config = dict(
    n_layer=8,
    d_model=256,
    n_head=8,
    n_kv_head=8,
    head_dim=32,
    d_mlp=1024,
    vocab_size=1808,
    activation='swiglu',
    norm='rmsnorm',
    norm_place='pre',
    norm_eps=1e-06,
    positions='rope',
    rope_base=10000.0,
    rope_fraction=0.75,
    qk_norm=True,
    attn_scale=0.247,
    bias='none',
    tie_embeddings=False,
    parallel_block=False,
    extras=['some layers without attention', 'local attention windows', 'shifted keys', 'exclusive self-attention', 'normalized values', 'value embeddings', 'a smear gate', 'an embedding shortcut', 'skips across layers', 'capped logits'],
    init='trunc',
    init_std_qkv=0.0276,
    init_std_o=0.0,
    init_std_up=0.0276,
    init_std_down=0.0,
    optimizer='muon',
    lr=0.00217,
    lr_mult_o=0.821,
    beta1=0.9,
    lr_head=0.00561,
    warmup_steps=92,
    schedule='wsd',
    decay_fraction=0.886,
    decay_shape='sqrt',
    final_lr_fraction=0.0,
    batch_tokens=65536,
    seq_len=512,
    doc_mask=True,
    train_tokens=617200000,
    steps=9418,
    dataset='wikipedia_en',
)
Each number is 128 + 24 x the weight over its row's rms, rounded and kept within 0 to 255. Layers, rows and columns count from 0. Numbers have three digits each. The size before them is the row's rms in percent of the matrix's.

# layer 5 MLP down (transposed), 1024x256, rms 0.0682, rows 38-71, columns 128-191
101:133146138134106121172135144117085122076124108114120117112101113134169101141154125147127118110084120106105102110127157180146087140077109145132095116119141133113091101149128123108117110121098123
103:088128132153133114112114098131145139121117118137166136132154166134139148139091094119146141132132152156140121157095112149121134085152121104158113178119128109165120116150072123118176120097127146
092:077110104109121123165151080089121131141123103133156145133098128095112121165140164137185152082148105114083125173144129143125122119135159146171126146133125108148151141135137101149142135126145158
099:156107135181093091148123122133135109126106085109168136127094127106175126126117126086168126138155082123076134139121142114119150132076137078118152156107108103114101186109155162094118120163124144
105:140113098152132126127145108081111146106131174125115146133139129105160145142212114085134117095144116110151173102144150142152114123152150096121178147138175116134169148130092124150124103123064115
098:163133160162149128129170157170113140116128124131158122164112113119125124121127168098165133153165103099116172130166154083122138116121114159094124099151182133142145120117116153122183151140145155
100:126135124116084123156130128107099146088120124148113129120122137119087124117092090138119115141117103159102128137123155159147161143146101107113142146108102109121117184127127112155087131116145118
100:143129113121128143135124178143109172122160125173137129111098111159135089139146106078148151116127150127176154160147099130103106157120095118136117099155175114168129078128121134121142120115144108
095:144111148158137099145123071143099153118127119147147164124138136128140138158104081126130149103119160110138122136121126120127142129116143131158109148134120125135106141115103135126148124155115145
101:115139111133117153108157122131119137079104109126126158096146111131147130089109151146101101116183125159147105116098153130116153133155102197117143117162132161163113139122161091142118107134171085
095:129120096152115106081080142118115139119123130134104114106100147092096130132129120136154094117103144153202115139186135132113169111186115151105140135149086133103115101138094126083118110153099133
097:121161120149101124133151162123116168147087101120157117120109097135118096119093101133163119165142091149157140135123156157153073114140118149147134126135160161130099153143159146081116150095117148
102:147121116157152102102130104128173152136093115137168137172112142141112148135124121098118135125140159123115155136098128150139126138158079138152136109184121086133149210089090112138122133107147112
095:120142170184145165113127155135084161160149125172093111090153122124180159128131091147107134151108165157103134137118141130117157153109121085131067098131129137091168151105128143110123130154119092
094:156124116108075119127126099108158105131130109150109088108129125153132074088114113098101118167125079136150132092169121146128117083119112125097145124121119124114108108147071104146131138098142060
105:113113150174119133143175128110112131123134140141126199130160133137094124117141119125109128132121119136106160131102143110157116111131173059129156089109129105136160130139145152112144125140139068
096:116119142131161151099126106146116134107138085142142171138098143140127092143166113149108093104081152159178132091146134126120146091162117142154134108113135145122110102098122104112150126104126117
098:179108096115154106143148110102166106125149117116107102151142140135164131111110170126153128124152120178121167139109133108137193116118157113156159143072167147127135145135121143139095072112125079
095:080156122051185109101145138116137168122117141119152109143127127124131141141114079118131113085175082159098091144143112113157137114177098130115109113096139142114144111136135160122157136072131136
093:136089092084132101131159143084089120145128109122113125150077153089088135146125141137115135192089176141114130130071087093134142113127148159160116146130159146189127164094139163105156105115126087
098:161098116100110126088133139107163093146093089135161140179147127126148096154150107141142165202107126089139120149116121133138148121123161125102131125171092137125080135196129105154070086103104129
094:127162110170128109118122100123124140143125134096121171131142160132151145068123141189131095103100119151155131072118130115141138135102118133147085110168117125065099166136131094137112149135125133
107:072089135111156100132124116130111145103164130097126158087162122153140130117116180120122112086081129089146138116114151147104150108142113129119095140129089138179115181149143144100178131149128126
094:117127089125138093133133108111162123141113096172118095160167124134149117093103123120141107071134138094112156115136116133101096107121151132146119140154139076066113132118147127115158168093147135
098:120171100106190100153112127169145125109142101150116151156137125150133155140118120118080079111114094175099114165135085114163135091112126117144109112159128106119118117126141087151153104151146123
096:110134076130115119127135122174135161136126125158107077138152115120098094116116127143138116128127127056126097079152068120084145130163152103110184140109147146141161150122103115131138107119151116
102:153151110114150114141125077137182173119131124166162130117112136095146161143155161114134142133154151131136115140117131129104113154119144097139121141123101112118119149171105097102116165154149117
099:170103140121093130100123131148183155120141110133124152137111139113133096095112105135094125116131166127165175166151140129161113120124094079142134114101111149128120117169131100164101117138147094
098:145098115104135161111105117132124110127096154139137094176117123127102147129079121166152107151162117159151172164129145121097135097125111082146108134124132098110106105139139126125180115137131110
103:071148127159104098167156109138147118124091104133163135092122125178150103124112117123152134137143115145112110132128149142116132132150113112131121146184095135169089115126106151124137104125150139
101:111134123118130134138154162145167160085134075140174121166183086155144139176085074130130095118127123115110105118089135137155138140144104135148103159138130103098144142138102139128166117170104145
105:154155177138108149097119133163138121151126131132114150109129133134069148168154106141125110128147154123069096120172146064091141104104139173113128123101138172135110125130172101153114097133138130
104:169098120067108145118107167117112077113119142117099159144124091123143123129133175143070113137127124132129110175097170088130148142139134114119146148151151101141124133114135109098159142172135124
104:127131187141134105110151111161143156152089136153147115137142159077166130098161118135120160168123120153132105119150095147145129142070108180067109104112166109108149129125160140139117143117115109
# layer 5 MLP gate, 1024x256, rms 0.0687, rows 39-71, columns 128-191
104:144146185069118125158099130152133133177134090108095113160130143133130109096126106136121142124141142114127141133133136137080084134099116204154134130162122142088126153113148146126123097135164112
092:122147132128124135105151153104091131151140125109106116131140153114124165128133117104098133099138125112098092157133118147190100129153098136132130131087150129148105114109098090108119159163130082
096:116193104103120167154110119127151120172130080166163121121119161116104128137133142117079104116101115120133109125139111159175113139115126104131103124126126121092128104125140116087179150127113156
104:134117090119128135162092113126154125128147161116067167099131125131093160154148154113154064115094102089131136135118167135126104113163204132163130127152115072157143096110127125126164097132143139
100:141098132138130132133191133142110123105094096171162152135108107091097138121162113132102116127115071183167161161147143125140115142167122140114117134108129117131130125146138130143108111105127130
101:151146122152163129158139143134138070145117096161100098145174138117138188150115113125170117092148138096108116098150129124107147147099124145141047123155135103138160100150127138150159097153108138
097:140084124138157172147122061110103110143093132088105146118104105124129139101135101173112099132077084124148111093143136127147125112146114157101135124126166135111091121110133132092149163075138134
095:115154139116130133115139086089126130177134107161166129116088161105166133134114115149145195120125090058116138150121104116109151117127095109143107124107119188073151151132119091131134089124120143
097:120132131107082126133111101093150109160077138159130142119156191166098113089118190106113120075126105096133126142137131114126087108103143106112106079107139160088146095104135094088136095119107120
099:109132136101097132157112129160108124102129126108151138160137174132135121138119098145133142075097144145076125155111115106121146155164149125138120103109142120143152109105126113103116156135202130
103:115144142156093121145134092145109145145091143111142140106118092109101119177115074130153133142112102167121089123116126156083156144139084145149137146135131112141154116167154135132140114151149161
101:121112157180111162114113088102094153110105156103103123103071179142159107130153122161098121102122116139127154099113135144143113113135095132145117114127166163091125141097131148168132130116134122
094:110117117078120121114108175084171146118139116092114129169110109109096095102102173107141123133170121161097166134092125093121120081137158134079147139104087164096145140112117161157110090109122129
095:153157139145149170116143116159134124150156119120126100116147126146148153135155118133137173124141149154133111117116111113129119147097140146134100119121146084163141127154135105127167127117080128
104:129119114144139193149142144107130153109135127166158122098104153143157166110135148090138168125133133106149140103128168144129107137120133142156100104156158098129154160124101134099122145133144105
098:125117134127127144109121130138160105100139152122143146149115124086096142159153119129148141124148124168114157122144145140173107145126146141140137113150082151139131096140116140108194175116131096
101:126102125131086118132127127116136116100113126132163125082119134118135140200123103138139119147108159117163090089135108157111091105153090097201156144132209135109121151130096120143126145149153109
102:109160105179130109171111155136115088136103136123154102111140119131157140115130137096165142104131155140149138132161132106151144129140143138101157126117123164091120157128116114098116086164129155
097:127092136135128142116114101121144114105085119127116152095105138150143126119110153105120135079121151101122128123094134092115159139130150156129108133164166146141172089145142152153156136170153156
095:102126123134099137164102093167113147186144116168120115128159102166122131110152086082136120134171151170128161149124122146119160141144162103119110124146122084085143127147122107108105064100154150
097:129126151130145106131112120149117144138110094132067108145159076133127106140157122122132107128110147127122103075140097110117129102117153074145119118080135140129112124121161118179107101118134164
110:116112165091147126116114100162129118111092099122130150132116169149127129124129151166163094103148111125102146127119121120111110140129117152125130130138113101101137124145141077159107142127119147
099:134153128145110127169086131181120139138099157112123124153114115108139144122127111098143168143133131169165131161074126123145154123156105130096179140148165166157108111166116127154158131150116116
095:134161145135125112147137152131166099059141121136135141099130102156128155139135101105111124109096109135117103127130140111165102140095170140137157108143094143136146112138125112147116125145175122
097:127127150128148123128109126135126109135107177145154155155160085116069134099143096117122122155113101120146114137146162108162083124131138118119127128111161112138087069118131147143133119177152157
103:105116118153078175111106161133111109125134129127128135111142095087120154156081116135101136085119135116140157118122117123138147102092126149097181073123097133134139113144137072108155132163144101
102:139144161102103149168113155081125143130171119102132107119099130102131126084164117103114127125129134097149129135155120111145174139118089122116125154164122083143203114104147144110134127103125168
105:140083117104138118183145114107124109143142118139145157115116112119135103069129139126111135129120114131144094086122135120108142109086110122145153178087104126116120097153108133101119148149103111
103:085157165102064127162125132101126162108129112122135177153151116088132108100091102131138105151194143168153135131169139136122115113096110140149129128161126141113135132147126169130116111082111146
104:121125139120169113140179066103126120153157136162130106115108138156106167140158095116088155133102087149152126144111122112112154108139106120160151148145099088144091155171132130092153130133150107
101:126123125076102105139122137139168131119111119120141083140131105151129109102146156135130141126141142144160135103127139090107130132140123138192115121163109134137136093118173160108121111163088111
099:114087146126171102164104140120111151166112101082152103151150120132125149122132130138111090098144081109095122163150093124142140134125140117142104172124177108120130099107133163118170142120128116
102:119193149171151130118101144090100141110114165104132064116132120153130087128131147120155153147098104093150132116133089122128164148110113141115120115118114131141116102139129139158143157132140099
# layer 5 MLP up, 1024x256, rms 0.074, rows 39-71, columns 128-191
095:105128141148099107100180138138114121094148116138119135084101131122128120139113141142168142110140114145117115134161120140098168119121153158137116118168089157111121125128154149108130178129143144
095:151129072118150201136076141129125116147160099159138140129124114135153118134122125131064163156144147127133132149123161093098097147143159148109083172145153139121118150114172154138128120151084100
100:122125087146110123085160142152144128152086137137157142151141119108157125137120112136147103123149126102077110150136126174136144130160110109130147111121156151165138108159122117126150106117104129
106:127114140141083106135123138134127103121127160112149153144167146120116123133130120147180143136136128114133085125111136133115072146152117127133115167116122145121151162116094180141115102119114093
099:139116165174175139160142127089143073133119116121161136125148122154135141131157125154133085159107140116121136156140131096133178109140116144118111104153166091138130102135117111097150141137114162
105:146115155110085149136092160143101158170106149154114123155141141114121142136143124123124093139153157134124157159102138149138129143109090131127131157058181123123135172106121119142062150162124121
101:109144143137098126141124117084163098126142118097123116101195052118104131164135162099090104139160151148114119151136134103116093126116127107151125134082092170121095111140082087128089162116155143
107:093113113168123118160106104119142124115101123122087145132104112163133110106144089123099114125140135082128129110136151140137119137130137142166130134153131101163099141132149156113133138120119130
103:119067163102137152144152125108152113128128111107111151140137128135134167121112123138113123129143168133176056106128125098120183141140119101159111121080159108115131147098132076108103145089160147
092:168107146128124089103123151141116119087100129098139185137148145131091123119146128112129147113090131083133124124135097108152129153092175132197112149118124130141158142105128090120134138123091098
106:107145125160132119195157146136147149184109167134145157100097111099127171156122115111148098135135107139105106118108121157130132164097134157116123130130120099116158158174122092147132146112111104
096:074142146106131131149136152116199105129108134156121158157165087115110137120148116172189128134123116130139128110150153116084122106091160109125145128139116126106143114131117097153139152130135170
095:106138143141177099088116145126136103119132116156151118125181176113102099106123106168121103122133111104105142125157125117089137101114124127163164133137061116161174119119135144110181141100111101
094:104092083092162126126148134106132124126125109125081146127114143144102147102133175132126127127122140148129146140139110129152101127138187166133102130102126145138130119090139141114175116100103106
107:117112136127120142172110126160099124105153139124145159135126115139129084159143118142111142133152117156185093090118155119106172113125160088132119121108111120184090123152166121134119101135174103
102:150118175150150140130128168098131114120105162162131153147140143119130117121090110149121132110074082093149147129093153115117107177113116124138137123185128124154122115175145095092108132121112133
102:140121093122128111097077091176111140117111132103121097122152091140150138133124135116112128119144070150128111149168127111141133158113105185134137150130155159146156139140121121091116113153112110
098:096105120177124131104135122164141115148120074134163075087129198095121101163125148110141141160153117102132128123076078101141108110119124123107175142150133146147096138131120112141125107113140122
099:135148131130161142169130088091133162120120123119171152145099084114139149141122113134154146089131133107140099146147141119148110119150113162139144098108091128154142107195163122110129151131111125
098:156086133156101200153132156142114155131101126106127111100156116116104155119145108140114116119160138143136123111153167130144141113139176102111111128128146143160111101140160108125121140117115123
094:091115102094138162137127181120128136123110139115114111124140137140080143083114096127123148083121128119108132126147126145147125116134116146128178160132110151125126132134133136098137085138123124
108:138129089181125169094134144089109126112146161116133089113115094121111111154152173104087096133087136150134140138134184134117131090102117125166114149120123139131115164168127123123120130146084112
096:106147124121154152143128151112154114106176166128103095075126138151132139120127129158075080145159078128119116128149111133073112096144136133120173155108125152146096166124102157150150150114127134
101:101122072133192141138101129159155127123154127095109117153120143137083097124143141127160111114109119120116171147101137057127144102111100128204139130152135108111079109086140107112127125120107173
096:176138086143127108173136105126111106176141141129124088162140131127127122110147154120178133132138155131137106124088074082134095115127156129123118096146118079088126118133129162149140113123101144
105:124137112130132153099108140155145127116136108150114122108103120149134137133148167150075121154080118145116106138089112138155140134128120143110137094177071153107160088122067114089118103124151113
101:112135108124094126119147140111126094134153129110122116132137137129117168129122143144121153127126089122142122126120119173096132169130098113147122145101123123096092144104144123117113143137083132
102:120141138087096128096123095171096130143118133121114122113093096168106159116115083121115137150146140133125119158119133145130131064141081125119140107119107111184097134081144152137101150109139135
106:143084144094109133138123149114091112102151122123122137165126146132196137099188133126129123175136139118115131134109109174155094161148134117100151080134134146130174175147140177121090153111118124
108:112143138179121175132094110123158119159114130132120131179162183102132138131107157114115097136150117085112129142160104127136129136148151094103149147120095147085152118150133151162150124098177089
097:147138122099130109138140166164113150135134102137126106123087095147082109147144088120133141152118162130138084146188092120109156135128133152098132167111140146142121106097105142137086102098148095
098:133135149131107163111139132154123127081120115129101134141116082156134102116123118141132156162164157147146150126140170101139097119166143133139133141126130075100114120112113107114157148133141153
094:138137073171144101170140139114155133132171077126166118127143072121116098153176168158101128131170181140141117146152174140141119094110124123143146154106146148121115153150130109143187116119147124